python train.py --optimizer="adam_variant" --final_lr_fraction=0.0 --train_tokens=189800000
Each number is 128 + 32 x the weight over its row's rms, rounded and kept within 0 to 255. Layers, rows and columns count from 0. The size above them is the row's rms in percent of the matrix's.

# layer 4 MLP up, 1280x320, rms 0.0345, rows 619-723, columns 256-319
size [104 108  97  94  95  85 103 110 104 104  87  97 102  99  97  93 105 108 100  97 102 102 101  95  99  94  95  96 107 112 108 102  96 104 104  96  96  97 101 100 107  94 102  99 101 101  92 108 109  87 108  99 100 102 103  96  91  89  99 103 101  99  96 104 106  88 102 103  94  96  88 100 100  98 102 111 105 101 102 100  94 107 102 100 101  93 100  98  94 100  98 103  99  89 102 113 102 108  98 101 102 101  67  93 101]
[[123  77 139 172 130 144 210 134 111 121 122 180 110 153 163 101  84 100  94 188 115 144 147 137 166 150 135 127  87  96 152 237  85 160 168 154 129 181 122 153  11 102 110  80 118 176 159 182 141 145 135 181  86 151  75 148 101  78  68 120 126 118  75 129]
 [117  68 113 129 132 112 191  92  96 125  92  29 129 112 129 126 146 117 122 130 121 157 148  92 118 132  55 136  86  54 165 145 162 119 140 110 120 129 150 145 107 110 102 192 109 147 135 163 150  83 143 104 136 136 173  46 107  71 114  97 127 135 129 139]
 [111 111  69 117 140 166 154  49 152  82 119 136 126 153 164 127 161 131 120 162 112 136 143 113  98 125 123 157 109 114 148 146 179 133 116 132 144 157 149 153 115 119 151 104 140 149 105 130 142 122 155 143  89 126 155  83 161  93  99 139 134  76 112 144]
 [ 98 110  82 119 177 159 134 139 140  94 134 122 106  81 108 187 159 117  98 158 106 143 109 158 130 124 137 150 103 126 127 106 143 128 121 119 175 132 130 165 116 132 122 151 145 139 128 129 155 128 222 143  57 129 183  79 128 109  98 117 153  88 155 122]
 [ 61  85 100 115 162 118  98  95 131 112 119  57 162 126 124 149  90 131  75 131 143 161 171 166 121 137 161 141 124 125 172 128 143 206 105 113 130 111 177 160 105 149 102 111  92 118  68 137 133 119 255 124 147 132 112 114 162 107 124 141 146 129 176 146]
 [ 86  44 159 119 115 119 153  41 147 130  78 137 117 132 143 119 144 136  87 159 152 149 126 149  86 128  83 173 145  91 123  70  97 101 180 108 136  93 152 131 143 132 123 152  82 126 120 169 143 101 134 156 129 135 117 105 157 150 139  99 113 116 170 128]
 [142 133 108 120 168 174 206 123  96 115  98 139  83  71 105 147  87 181 131 175 111 166 109  84 122 137 116 140  93 100 109 102 154 118 101 111  97 158 146 105  42 150 129 140  97  94 125 143 117 108 147 115 105 129 208 114 124 138 116 145 139 114 131 135]
 [ 68 135 146 124 168 148 126 114  80  83 124 147 122  23 129 175 138 150 120 169 140 133 148 142  41 131 135 143  92 130 149 110  98 114 134 148 124 154 127 159 123 150 159 141  98 168 171 120 148 154 193  40 132 114 120 165 137 127  58 145 170 160 159  69]
 [ 82 138 131 143 127 115  50 131 161 140 122 171 121 129  65  84  98 125  87 109 168 141 151  92 113  92 151 121 190 134  89 117  59 118 126 153 118 150 132  92 154 176 108 117 116 139 132 195 125 173 164 103 117 102 102 172 149  70 117 133 194 110 108 137]
 [ 53  95 117 166 120 154 197  95 126 127  99  50 144 134 228  94 111 122  83 123 129 166 163 124 138  94  66 156 132  81 159  74 144 120 165 101 109 165 135 135 168 169 105 134 153 134  72 171  78 106 130 100 160 152 155 142 148 115  92 116 142 106 135 168]
 [136 138 129 169  74 119  87 118 119 175 122 146 112 140 140 109 123 145 114 102 102 112  96  85 119 130 139 172  99 110 136 143 125  32 154 141 102 114 144 214 119  94 129 125 128 128  88 125 128  93 127 133 134  76  99 133 124  81 139 118 141  95 101 104]
 [122 142 109 136 188 133 153 124 135  71 119 104 180  82 117 134 145 193 120 145 148  97 131 101 105 112 100 155 143 119 130 138  49  92 116  65 203 142 115 119 141 167 182 185 121 144 154 115 149 122 144  63 106 174 141 196 149 133  56 147 106 149 152 143]
 [ 94 140 116 131  99 168 163  32  53 186 122  96 115 144 124  95  58  88  91 100 122 149 124 117 130 118 133 231 101 157 183 191  94  87 150 158 190 140 192 115  76 100 188 123 154 129 137 116 136 154 141 136 102 167 121 168 100  97 109  74 116 103  85 165]
 [126 176 133 107 149  81 159  85 166 105 100 113 132 155  39 158 109 142 104 139 134 201 100  85 104 112  82 174 166  88 179 137 105 167 105  76 137 140 209 178 142 167 138  83 104 146  80 151 143 138 124 131 186 133 179 157  99 109 121  91 128  75 179 174]
 [155 108  61 151 119 106 150  90 161 126 123  66 180 126 142 144 108 155  78 117 176 120 134 182 101 137  90 153 105  56 133 119  96 130  98 123 106 165 143 178 149 145 156 122 145 110 137 150 114 142 128 115  81 140 137 137 113 127 110 115 122 105 143 129]
 [175  89 119  99 141 156 145  87 129 119 119 119 135  59 110 158  92 114  75 117  73 107 125 120 133 158  75 159 185  47 160 115 118 143  83 124 117  81 153  90 101 151 166 149 112  98 116 131 179  86 161 134 138 139 172 112  90  44   0  88 121 143 108 149]
 [129 166 116 138 128 177 117 120 202 122 102 104 129 112 174  73 126 158  99 128 156 161 154 125 184 137  87 131 116  96 123  95 125 144 152 101 121 129 146 151  81 120 128 147 112 118  70 160 133 124 173 165 158  95 135  58 120 101 149 111 124  75 146 176]
 [113  70 130 142 122 151 137 109 143 114 115 162 128  76  96 118  73 143 141 112 121 146 156  95  88  91 126 140 148  60 126 130 137 156 131 160 193 128 155 108 105 125 156 130  80 154 165 133 149 109 110  83 152 130 100 152 180 111 116 107 180 159 102 183]
 [ 57 116 148 128 124 127  98  89 113 145 104 127  76 115 137 148  46 146  78 111  92 146 174 103 151 147 193 141 108 102  74 120  46 114 100 180 138 144 147 119 167 163 151 116 141 123 160 179 173  77 116 152  97 189 108 151 151  87 141  85 128 116  64 161]
 [108 119 119 153 121 117 150 135 123 108 146  95 145 125 151  86 111 154 127 125 149 149 140 141 108 128  95 154  96 115 221 100 177 151 137  68 116 148 136 119 136 109 143  94 122 150 163 119 132 168 129 160 117 109 181 161 141 150 112 130 166  54 112 102]
 [117 111 118 139 214 174 111  93 110  60  40 143 142  91 152 113 106 152 105 130 110 122 149 165 132 121 113 135 139 122  93 138  67 106 151  70 197 124 143 141 132 151 131 157 114 149 159  93 152 104 199 176 149 150 154 147  99 122  19 133 144 135 129 180]
 [123 132 109 142 140 166  86  94 124 147  51 136 135  92 131 103  98  96  89 129 115 104 166 120 171 108 139  69 121 116 166 136 174 183 159 151 174 119 125 134  94 158 151 100 150 105  95 163 168  83 147 200 102 168 137 121 139 134  55  98 121 146 147 152]
 [102  95  91 138 122  94 183  99 162 129 117 101  94 126 131 144 114 115  67 139 157 173 148 139 143  98 112 114 144 121 178 128 103 213 178 107 230 212 147 150 130 154 115 107  78 131 142 177 135 149 117 140 176 134 148 139 136  82 155 105 117 123 112 127]
 [114 115 111 115 125 140 134 104 119 100 171 119 136 128  89 183 136 122 126  93 133 172 149 161 163 147  32 134 103  83 169 144 114 105  96  64 115 121 193 119  69 142 175  92 135 121  97 141 131  94 153 173 133 147 162 103 117 105 114  81 162 117 156 183]
 [140  91 138 145 111 102 177  90  86 135  95 139 108 122 134 176 139  96  97 120 147 155 147 123 138 123 148  81 141 112 144 139 114 142 143 110 167 129 114 132 139 160 228 121  81 128  74 146 173 112 152 129 140 155 159 179 129 141 113 119 176  95 101 126]
 [100 126  51 125 179 145 149  61  75 142 157 164 143  89 161 143 150 137 128 100 153 123 245 116 124 159  17 147 213 107 107 135  85 131 171 137 120 129 156  95  83 108 124 148 164 125 103 130 135 156 127  57 117 186 110 131 165  89 192 131 150  88 113 147]
 [109 143 106 127 154 105 130 112 168 143 159 156 157 113  93 142  71 209  89 130  76 114 118 159 102 164 101 169 186  84 108 125 135 114 131 147 146 154 124 119 159 156 200 120 136 106 107 123 151 141 193 164 149 136 174 111 145  93 107 151 127 160 146 106]
 [150 119 108  83 154 116 161  68 161 107  67  66 101 151 142 101 149 142 123 166 115 143 164 116  94 125 114 124 135 134  40 105 153 117 147  78 107 153 133 139 149 142  82 139 140 155 103 126 115 123  61  94 105 137 151 156 116 111  66 123 124 146 117 134]
 [ 91  89 122 184 116 147 165  92  45 125 110 121 126 106  93 114 168  76  92  99 160 135 129 119 122 125  91 147 118 131  85  82 125 160  83 138 137 123 132 114  86 138  98 115 150 133 100 160 114 125 115 155 101 120 169 110 160  94 106 107 140 111 115  74]
 [133 170 122 106 145 102  99  87 155 141 124 122 103 125 116 101 138 135  95 160 113 105 124  67 164 129 149 164 125  98 111 173 126 149 179  70 141 149 135 138  88 145 114 115  65  78  97 156 166 112 111 142 158 155 206 145 124 110 117 101 116  85 125 174]
 [ 99 131 150 121 141 161  97  90 135 119 101  64 133 131 149 120 162 164 144  71 112 115 149  57 102 119 122 122 187  79 139 157 180 125 133 127 126 126 148 177  95 186 163 127  59  79 101 146 107  93 114 196 142 117 198 125 184 151  75  86 141 126 123 117]
 [ 96 113  68 135 118  99 125 137 101 150 107 171 129 124 121 158 140 148  93 184 111 112 157 183 141 140 120 143  79 115 118 120  74 102 132 114 157 137 145 181  47 105 120  91 121 127 124 167 108 104 141  91 152 141 103 124  99 117  40 113 220 120 123 163]
 [165 128 168 134 106 129 200 151  58 121 128  96 136 134 159  85 118 173 107 156 130 135 105  94  70  96 159 103 173  93 166 129 124 117 109 116 133 186 118 152 135 207 112 135 168 155 143 133 100 108 123 117  93  96 124 184  91 117  72 137 131 137  98 160]
 [100 128 115 122 156 108 180  82 129 123 100 133 100 176 169 114 120 143  97 123 122 165 133  91 127 116 126 122 137 103 162 131 115 121  95 118 140 135 124 151 155 178 119 157 157 224 110 146 144  84 179 121 166  72  76 156  90 102 117  94 120  88 125 188]
 [123 104 115 180 211 105 149 113  87  89 143 129 144 120 133 113 110 127  74 105  75 114 193 101 149 135 146 128 114 117  99 118 120 150 124  54 136 123 143 134  96 123 207 172 156 146 147 139  90  74 138 120 104 122 127 184 126 107 117 129 160 116 132 213]
 [156 109 126 185 117 129  98  47 126 100  81 125 110  77 135 123 163 157 108 119 144 134 118 143 111 146  83 117 117 156 144 115 128  98 149  92 135 141 160  88  92 115  70 138 130 155  84 126  59 146 149 163 120 122 130 160 148 140 150  91  84  28  67 156]
 [128 115 155 115 150 139  85  95 148 107 104 121  46  91 171 152 164 213 130 154 152 113 103 114 120 139 121  91 100  95 143 176 108 143 103  47 128 183 120 147 113 134 125 137  79 121 144 142 172  84  77 130 130 170 155 124 128 146  33 119 137 112 137 125]
 [112 113 104 174 128 112  85  48 166 145  99 141 177 146 166 138  97 110  94 199 127 132 144  88 120 120 130 124 130 120 129 158  79  96 155 100 204 151 161 190 153 122 166 196 119 146 169 125 120 116  81 127 147  79 164 116 150 140 110 109 117 103 164 109]
 [141 174  99 176 131 162 155  88 124 117 173  36 120 130  48 101  47  99 136 123  87 136 154 103 134 143 195 131 108  89 125  93  96 110 118  91 102 114 130  96 119 120 133 136 116 216 109 177 146 131 122 135  95 121 162 167 142 130 132 120 118 138  81 138]
 [ 72 137  85 115 141 136 118  78  93 143 146 138 119 193 150 129 108 111 102 131 139 156 234 149 111  86 135 156 130 102  96 151  39 162 145  78  96 164 148 144 136 145 174 129 124 146  86 157 150  92 172 133 121 137 105 146 162 115  96 120 152  32  99 124]
 [124 140  80 122  97 131  87  90  82 147  69  58 133 121 154 126 132 117 128 130  74 151  81 106 112 122 112 142 115  96 173 119 158 144 103 135 130 123 172 159 126 139 119 122  86 187  99 159 146 100 142 152  99 147 151  89  98  79 121  61 127 104 144 119]
 [150  79 103 168 170 154 167  89 149  99  76 187 101 150  95  79 151 157 114 126 141 104 107  53 100 168 132 113  84 138  91 126  96 102  99  79 138 126 149 121  72 170  91 119 118 137 126 138 127 119 135 107 147 122 144  90  94 155  93 125 119 138 134 110]
 [175 122 105 156 162 125 161 124 104 110  72 131  83 128 157 142 138 138  83 167 144 145 156  94  88 149  89 149  49 182 154 117 104 109 152 131 159 198 127  91  73 118 142 128 152 102 164 147  76  50 133 151 106  81 125 127 163  80 125 144 147 118 132  95]
 [151 143 129 171 125 163  80 102 161 177 127 146  81 160 142 125 122 143 106  78  97 127 118 114 128 132  95  99 139 148 130 170 141 138 162 127  80 159 133 100 164 116 202 130 122 141  74 112  72 136 160 151 127 153 115  99 137 142 133 121 132 100 136 151]
 [149 147 113 167 129  92  83 116 105 158 124 154 110 136 149 168  65 108 122 136 102 142 151 109 100 137  64  96 102 120  93 124  70 114 169 138 124 187 161 172  49 110  93 120  64 183 158 160 125 129  99 121 118  94 109 146 155 124 132 118 228 125 164 151]
 [106 149  75 142 178 144 145 147 154  35 125  96  84 130 153 127  92 129 101 145 104 190 161 158 200 163 181 224 144  88 121  98 134  80 140 146 160 126 159 126 136 175 161  87 114 137 130 147 142 149 141 131 119 117 116 145 132 122  87 121 160 152 124 114]
 [ 58 143 131 148 164 101 119 146 113  90 140 157 137  72 139 154 149 132 121 140  38 125 124  83 164 169 126 106  85 111 137 122 181 157 146 116 161 150 114 158 138 109 152  76 114 128 118 142 163  81 132  63 146 107 138 149 158 135 112 113 145 151 129 118]
 [107 144  66 172 154 144 148 146  83  80 180  69 108 153 122 100 139 111 137 155  54 145 138 119 143 129 159 151 121 132  57 147  86 103 161 121 124 151 139  88 153 208 153 187 162 178 146 158 109 153 131 100 122  98 182 208 171 108 130 125 106  94 100 160]
 [168 168  73 217 150 137 111  68  91 125 118  90 137 138 111  72 117 125 104 108 110 140 102 141 120 119 111 139 145 163 104 152 103 109 103 129 136 107 175 178 145 132 115 165 163 100 159 138 130 129 148  78 133 115 153 154  60 171  54  53 148 103 147 123]
 [102  79 108 148 111 171 143 106 107 116 123 133 160 146 130 164 173 150  69 110 149  49 128 107 105 158 120 117 119 105 163 113 113 123  92 139 155 134  97 167  96 173  68 102 139  93  86 106 145 168 158 124 128 178 108  81  91 167 111 145 165 179 176 139]
 [122 116 118 134 178 160  79 136 135  96 127 150  61  96 107 127  50 104  83 171  71 119 161 120 116 125  56  96 115 143 124 160 108 100 170 127 115 136 142  80 103 165 119 173 101 179  67 150 155 123 134  82 122 118 181 107 100  82 132  99 114 103  74  81]
 [127 136  96 143 140 138 140 129 126 142 118 138 104 118 139 168 127 117 116  73 158 142 135  75 157 133 131 141 139 170 148 163  84 104 209  93 114 142 121 181 123 118  99 208 154 187 148 147 105  60 123  80 138 192 138 101 138 119 116 114 105  62 124 243]
 [136 148 125 103 111 180 209 106 162 148 113  73 126 123 155  53 136 136 123 115 117 156 148  85 127 119 128  86 191  51 100 133 158 167 153 175 178 166 131 113  67 101 110 110  93 147  65 148 156  53 125  55 128 121 131 153 164 135 136 148 148  73 142 230]
 [ 93  84 146 149 179 124 154  82 177 117  73 135  99 169 154 126 108  86 135  73 117 114 210 122 162  88  88 136  63  83 120 123  76 179 125 107  87 182 112 185 114 133 166 138  65  99  44 143  91 165 186  80 118 169 115 103 125 108  59 104 111 156 138 139]
 [101 150 120 118 117 102 131 104 112 134 129 114  62 150 119 100 186 167 117 202 111 125 144 100 103 113 104  87 155 121  70  89 116 137 132 113 125 153 130 152  86 157 122 151 111 110 125 134 136 117 158  75 160 125 120  97 147  78 112 143 222 140 125 145]
 [158  83 134 153 110 126 130 121 155 137  98 129 148 106 108 141 120 139 123  86 132 131 141 138  97 163 129 178 149 141 133  65  83 136 105 136 113 133 143 161 118 165 141 136 106 157  91 148 105  85 146 113 206 174 187 170 123 140 140 115 137 122 165 118]
 [111 146 118 144  84 132 120 129  92 164 118 162 105 151 136 142 107 106 124 149  59  96 109  91 149 123 127 177 152 126 112 122 150 155 105 111 115  96 124 139 141 127  93 108  72 134 141 121 156 105 127 149 208  94 158 121 171  76 110 146 101  94 116 119]
 [180 111 176  98 131 107 135  52 128 113 112 140 111 163 118 156  73 141 116 139  96 182 127  84 176 157 156 122 130 116 109 149 168 118  91 119 173  90 227 139 103 109 124 166 127 184 153 129 178 141 144  68 113 161 135 118  91 114  85  66 175 167 111 191]
 [163 148 142 174 140 189 172  59  86 127  70 116 127 101 125 129 133 194 135 124  83  82 141 132 119 106 132 107 159 126 108 154 146 148 136  95 146 133 133 148 107 142 181  85 168 115 145 116 139  62 103 113 160 144 192 170  57 131  58 144 184  90 157 151]
 [118  81 127 135 112 151 165  68 138 111 149  13 191 133 146 139 115  66  57 100 156 117 119 127 161 141  90 140 156  91 146  75  99 146 127 114 140 113 164  95 101 192 166 159 122 227  91 152 104 108 135  87 127 107 138 123 137 151 129 106 129  91  98 162]
 [ 72  40 132 160 122 167  71 138 157 135 116 100 123 100 155 212 119  91 120 131 135 129 117 141 119 198 103 185 128 107  97 186  93 109 114 130 116 118 123 171  87 164 119 158  51  93 115 146 130 163 101 124 131 167 112 139 115 116  71 103  98 146 133  89]
 [124  45 108  66 132 117 203 143 135  78  81  97 173  98 145 150 157 147 104 114 128 175 148  92  96 146 135 156 141  70 170 124 127 109 115 156 126 121 142  89  48 145 139 126  90 141 123 124 136 133 146  84  85 137 153 141 136  77 108 114 128 147 198 128]
 [118 144 135 107 121 100 132 113 180 121 130 133 126  64 104 153  53 164 127 131 112 245 118 149 134  90 122 115  95 105  94  97 163 160 118 140 149 183 255 112 106 116 178 141 170 168 185 132 131 122 123  99 118 126 148 181 161 136 128  66 108 105  63 122]
 [ 76 102 118 141 139 152 157  49 139  75 160  70 134 162 181 118 134 147 113 182 142 192 173 167 145  77 125 112 145 115  96 128 144 147 242  77 142 115 208 130 141 103 114 145 139 139 133 145 187 126 151  90 119 165 120 108 162 108 117 116 124 154 112 207]
 [155 137 132 116 137 130 184 104 105 112 148  96 161 127 113 121  92  96 102 117 105 129 159 132 136 131 185 188  93 174 187 113 133 146 145 163 156 119 141 145  87 107 175  49 109  87 137 171 201 119 157 137 123 185 156 150 101 104 133  91 122 136 154 180]
 [148  93 156 109 185 168 115  83  88  92 155  63 124 130 142 116 164 156 114 155 111 150 155 133 127 205 120 140 132 113  50 114 115 151 141 122 106  65 185 103 140 119 148 118  55 173 131 104 189 139 121 165 115 141 140 185 123 178  42 137 182 161 104  73]
 [157 123 124 240 122 178 134 120 113 107 139 107 119 146  88  85 125 122 123 105 129 176 144 113 120 185 130 136 143 128 127 159 109 156 139 109 140 104 167 140 129 122 157 119 149 167  98 161 158 100 109 110 181 224 124 162 116 144 196  54 134 117 121 146]
 [202 129  41 130 135 196 101 127 114 154 122 119 165 131 115  97  76 131 126 153 125 106 142 148 128 155 137 134 167 116 115 130 105 136 129 155 145 108 129 150 176 129 119 128 123 127 172 132 120 157 167 173 235 111 146 162 143  86  60  96 131 120 104 104]
 [101 113 144 114 115 102 193 121  72 126  88  64 134 143 122 103 150 159 115  47 107 106 136 137 144 145 113 139 163 141 129 118 106 133 120 114 149 118 148 130 110 110 151 151 150 148 101 127 127 146 129 174  95 155 158 126 207 156 144  95 136  54 188  97]
 [ 86 100 143 104 134  91 164 123  81  84 145 107 169 120 160 104 141 101 115 155 117 120 141 180 206  86 142 112 135 138 174 164 136  91 148 167 184 146 166 213  79 120 111 170 108 132  99 123 133  96 120 133 193  91 114 156 115  99  97 120 169 104 148 148]
 [164 171 132 130  61 194 167 130 178 188 116  39 143  93 122 135 170 150  77 144 113 120 132 124 148 101 159 106 110  90 162 108 115  52 154 116 129 151  95 153 125 108 175 143 112  72 138 140 124 111 174 108 104 106 135 110  82 117 107 150 137 160  91 130]
 [106  97 120 190 146 117 137 139 106  97 127  82 133  72 164  98  77 138 110 163 127 132 165 129 151 114 149 132 139 136 101 119  50 188 164 124 181 194 137 112  64 123 139 117 122 188 131 160 203 149 147 153 147 156 135 142 179  83 139 105 137 126 109 180]
 [158 146  96 174 100 133 190  77 154 156 137 112 154 181  76  91 112 112  77 149 130 208 131 123 100 165 103 146 144  82 130  96 115 118 120 135 136 142 165 115 131 116 181 139  89 152  98 148 139 141 159 165 164 100 168 113 108 103 121 141 104 106 109 128]
 [138 130 118 145 148  96 160 138 158 110 193  80 137 146 166 124 132 170  67 102 102 194 152 133 175 166 133 143  90  48 121 144 127 108 137  94 146 155 156 154 119 101 141  73  99 167 120 152 142  27 173 149 131 179 123 144  66 123 158 142 120  88 110 148]
 [ 98 126  99 128 186 143 148 121 122 101 114 142  74 134 144 164 126 108 123  83 104 153 113 116 187 157 141 116 147 136 137 117 159 125 125 136 183 131 136 130  41 117 119  83  97 100 134 126 204 100 132 122 111 135  80 121  87 101  61 120 186 124 144 130]
 [106  61 112 159 130 113 125 116 124 131  66 141 120  89 210 146 113 166 113 176  69 105 155  89 143  90  92 160 119  57  67 108  43  95 132  78 139 131 136 214 165 117 107 176 139 144 168 153 118 119 141 102 129 156  93 147 152 145 113 123 105 129 148 151]
 [ 87  88 124 129 122 138  89 135  97 138 145 154 102 113  93 145 170 126  94  94 155 113 125 128 117 106 120 151 145 145  88 110  78 143 188 132 109 115  95 170 125 122 194 140 131 157  78 177 143 134 155 107 115 164 149 137 134 132 125 151 152  71 101  99]
 [144 106  99 130 106 130 176  99 134 146 161 104 151 146 108 130 127  92  78 118 124 150 159 123 127 140 112 186 122 180  97 110 127 107 230 145 187 157 151 147 142 132 178 110 154 137 110 151 128 103 139 102 130 125 101 129 174  54 111 133 163 100 166 152]
 [136 122 111 217 127 146 104 136  99 105 129 120  65 118 112  60  77 136 106 110  89 144 111  84 123 119 120 114 139 177  84 130 102 210 133 157 132 160 128 131  62 128 128 114 138 159 133 162  87 135 133  97  90 168 115 177 130 173 155  89 149 105  81 113]
 [135 124 157 196 139 161 121  97 135 127  66 129  90 128 149 112 143 113  84  94  85 103 158  51 109 134  87  65 137 104 104 153 155 152 169 164 155 130 130 182 145 154 122 141 154 144  96 164 100  82 117  73 128 134  95  96 143 121 130 127 118 105 102 123]
 [106 139 148 150 160 144 115 147 116  55 160 149  51 118 135 143 136 166 134 155 118 107 138  93 102 162  92  90 131 157 141 112 152 108 172  84 162 181 134 127 109 112 152 163 114  93  76 122 114 131 123 133 113 141 139 162 177 146 172 141 120 118 103 107]
 [ 29  99 119 172 139 120 100  73 104 102 133 111  89 169 112  82 118 105 114 129 108 132 170 126 118 190 109 163 129 155  13 114 106 115 127 119 158 135 192 189  98  95 183 105 145  96 131 123  94 168 159  67 152 128  97 118 171 114 134 133 149 128  84 158]
 [ 92  95  96 173 168 179 168 157  68  92 137  83 137  29 129 119 125 188 137 153 115  97 151 169 138 152 110 188 122 182 109  93 132 141  78  55 166 145 129 155 125 154 176 135 157  90 187 139 151 136 167  96 115 102 196 138 181 142 110 153 178 159 104 105]
 [ 63  43  82 117 139 118 148  81 142 119 114 106 171 141 170  92  67 137 128 118 115 132 203 140 161 137  89 127 164  90 120 161 118  90 133 118  99 123 136 133 142 146 133 105 101 130  86 128 151 109 135  23 137 158  90 130 136  83  88 125 155 140 126 127]
 [131 106  77 190 161 143  74 133 160 104 166 100 126 140 143  99 105 147  93 127 110 131 142  99 122 129 175 133  76 101 127 138  65 122 124 136 118 177 135 142 110 140 151 147  95 156 102 130  87 131 135  70 196 100 150 137 129  56 122  99 192 121 130 162]
 [ 90  68 139 212 152  61 116 145 104  90  89 112 189  89 112 109 141 116 129 151  86 139 168  85 142  94 141 150 107  40 125 128 114 171 110  55 112 120 135  99 110 163 139 141  94 100 120 142 184  92 151  84 163 135 110  64  67 169  51 130  98 101 166 131]
 [ 46 109 105 109 131 171 181 121  76 111 115  60 105  66  97  94 199 135 123 138  82 152 222 151 128 138 140  71 109  98 100 145 157 131 106 138 115 140 138 108  97 149 105 145  95 128 139 163 151  92 142  97 161  85 135 110 149 139  81 112 105 120  82 124]
 [110 162 133 134 154 172 193 115 113 128 101  96  95  90 157 144  48 125 115 131  95 153 131 128 172 138  91 128 129 112 155 100 151 100 112 107 132 123 148 163 122 111 128 151 123 177 191 156 147 115 139 108 118 166 175 164  99 131  83  92 198 151 142  53]
 [ 60 122 130 184 128 140 141 120  90 109 134  84  78  69 167  78 101 126 115 137 128 198 139 156 125 103 160 158 131 151 125 159  69 136 128 102 164 138 197  89 100 133 181 139  93 164 122 148 208 126 129 102 153 122 103 187 142 120 130  93 145 129 127 177]
 [ 67  76 117 170 168 125 162 145 149 116 107 151 119 141  60 130 121 161 122  92  92 135  91 122 161 147 100 135 104 104 113 151 114 155 121 139 130 102 148 175 121 159 228 143 128 101  89 136 128 117 142 136 186 139 136 100 120 159  82 104 159 137 106 161]
 [116 140  74 138 141 141 125  99 135 130 138 140 108 180 202 123 128 135 143 171 103 140 156  93 149 142 100 159 162 101 126  93 106 125 110 135  90 130 132 169 131 134 125 121 132 159 126 162 103 105  69  84 156 142 137 108 145 145 107  90 204 121 139 158]
 [107 121  95  96 104 148 145 102  96 113  57  89 175 108 153 152  65 139 102 118 132 149 107 104 171 107 122 164 100 127 149 116  65 176 102 148 229 162 144  89 127 152 173 159 140 156 105 152 129 148 170  93 108 134 137 122 137  92  85  73 127 123 181 166]
 [ 73 125 151 115 176  97 117 153  63  93  60 167 125 106  95  92 142  84 129 107 150 121 124 100 122 199 154 136 190  86  51  99 149 168 101 147 176 188 115 152 123 116 188 127  59 107 172 126 130  95 163  88 154 147 161  81 170 113 101 118  74 121 136 137]
 [105 148 119 163 121 147 136 105 100 150 175 101 123 131 165 154 105 101  99 122 120 186 103  98 100 179 119 139 146  92 115  94  94 127 149 117  85  97 208 137 139 129 143 143 133 187 137 163 179 124 119 137 113 145 142 113 169 122 120 104 178 135 146  82]
 [133 159  86 173 119 114 164  91 117 133  72 120 185 108  83 185  95 134  87 167 102 144 121 140 205 130 137 110 155 135  97 125  54 141 133  62 142 185 154 160  95 112 104 127 132  93  87 162 135  69 156 118 158 109 127 186  90 148  95  80 153  63 122 115]
 [168 142 165 145 125 189 181 120 102 149 130 104  84 128 107 140 125 113  74 122  65 148 144 154 155 104 166  96 123 187 126 189  95  94 139 119 102 130 133 122  94 160 192 144 123 154  77 165 146 110 107 147 190 110 160 128  62 117  86 135 126  79 125 115]
 [133 150  92 162 142  82 109 109 126  75 115 125 182  98 138  67  85 106 109 157 127 141 160 144  83 114 162 136 128  77  93 138 160 129 140  81  94 159 168 117 113  89 135 137 135 145 153 139 132 106 110 147 101 139 101 119 186 127 117 117 127  93 112 177]
 [101  86  98 107 151 117 162 107 133 102 129 110 122 143  87 112 134 156 120 130 115 102 187  99 114 167 101  69 140  65 148  75 151 107 138 117 180 153 165 147  76 171 148  93 137 134 165 182 126 119 122 129 150 146 214 147 181  85 135 123 132 114 184 150]
 [ 90  91  50  93 159 138 120 116 114 146 142 114 118 129 176 124 166 168  72 110 170  81 145 132  90 134  89 114 133 124 166 148  61 146 146 103 161 138 129 146 153 151 140 103 129 146 135 130 133 133 134  66 145  99 125 101 180 137 140 137 105 108  68  71]
 [ 96 108 119 104  88 148 148 115 134 136 116 110  69 113 190 157  85  99 138  97 112 161 120 178  75 125  72 180  79 100  69 147  70 131 127  98 128 189 150 131  97 187 117 130 127 170 102 142 158 121 107 104 110 122 156 153 194 141 143 111 118 119 105 116]
 [130 134 102 139 146 216 151 121 202 114 117 146 125 165 149 117  85 103 111 144 101 150 182 196 123 133 181 167  94 107  98 143  95  85 217 143 143  99 124 131 131 158 148 118 108 134 112 156 130 174 144 120 166 174 107 209 109 136 115 104  99 158 103 153]
 [120 105 140 114 125 147 147  53 159 123  83 174 131 156 172 126  79 142 114 123 109 153 138  97 154 158 168 141 142 105 151 157 172 119 146  97 126 135 138 195  98 112 149 120 114 206 105 125  90  76 193 116  86 117 126 197 106 160  88 100 132 144 124 109]
 [127 124 135 128 138 146 168  97 103 144  64 104 105  93 125 146 111  97 126  71 123 122 157  86 165 159  86  36 125  97 133  97 118 128 158 130 171 147 142 129 114 168 127 137  78  68 155  92 205 151 135 135 137 167 149 132 117  59 101 116 191 123 159 109]
 [178 151  55 152 165 163 177 119 138 126 105 171 169 155 147 123  83 216 125  59 132 130 122 117  96 197 144 162 102 146 130  65 163 153 112 120 106  96 144 138  81 115 185 128  68 163 155 138  68 101  96 135 141  88 192 162 110 106  88 112 108 132 110  50]
 [103 153 149 111 115 117 119 119 138 101 171 138 122  95 122 101 177 193 128  91 113 150 150 144 141 127 129 169 164 151  94 115 121 169 120  97 154 121 152 113 101 163 208 180 134 181 108 129 170  85 122 138 194 100 140 117 175  37 156  96  89 101 122 116]]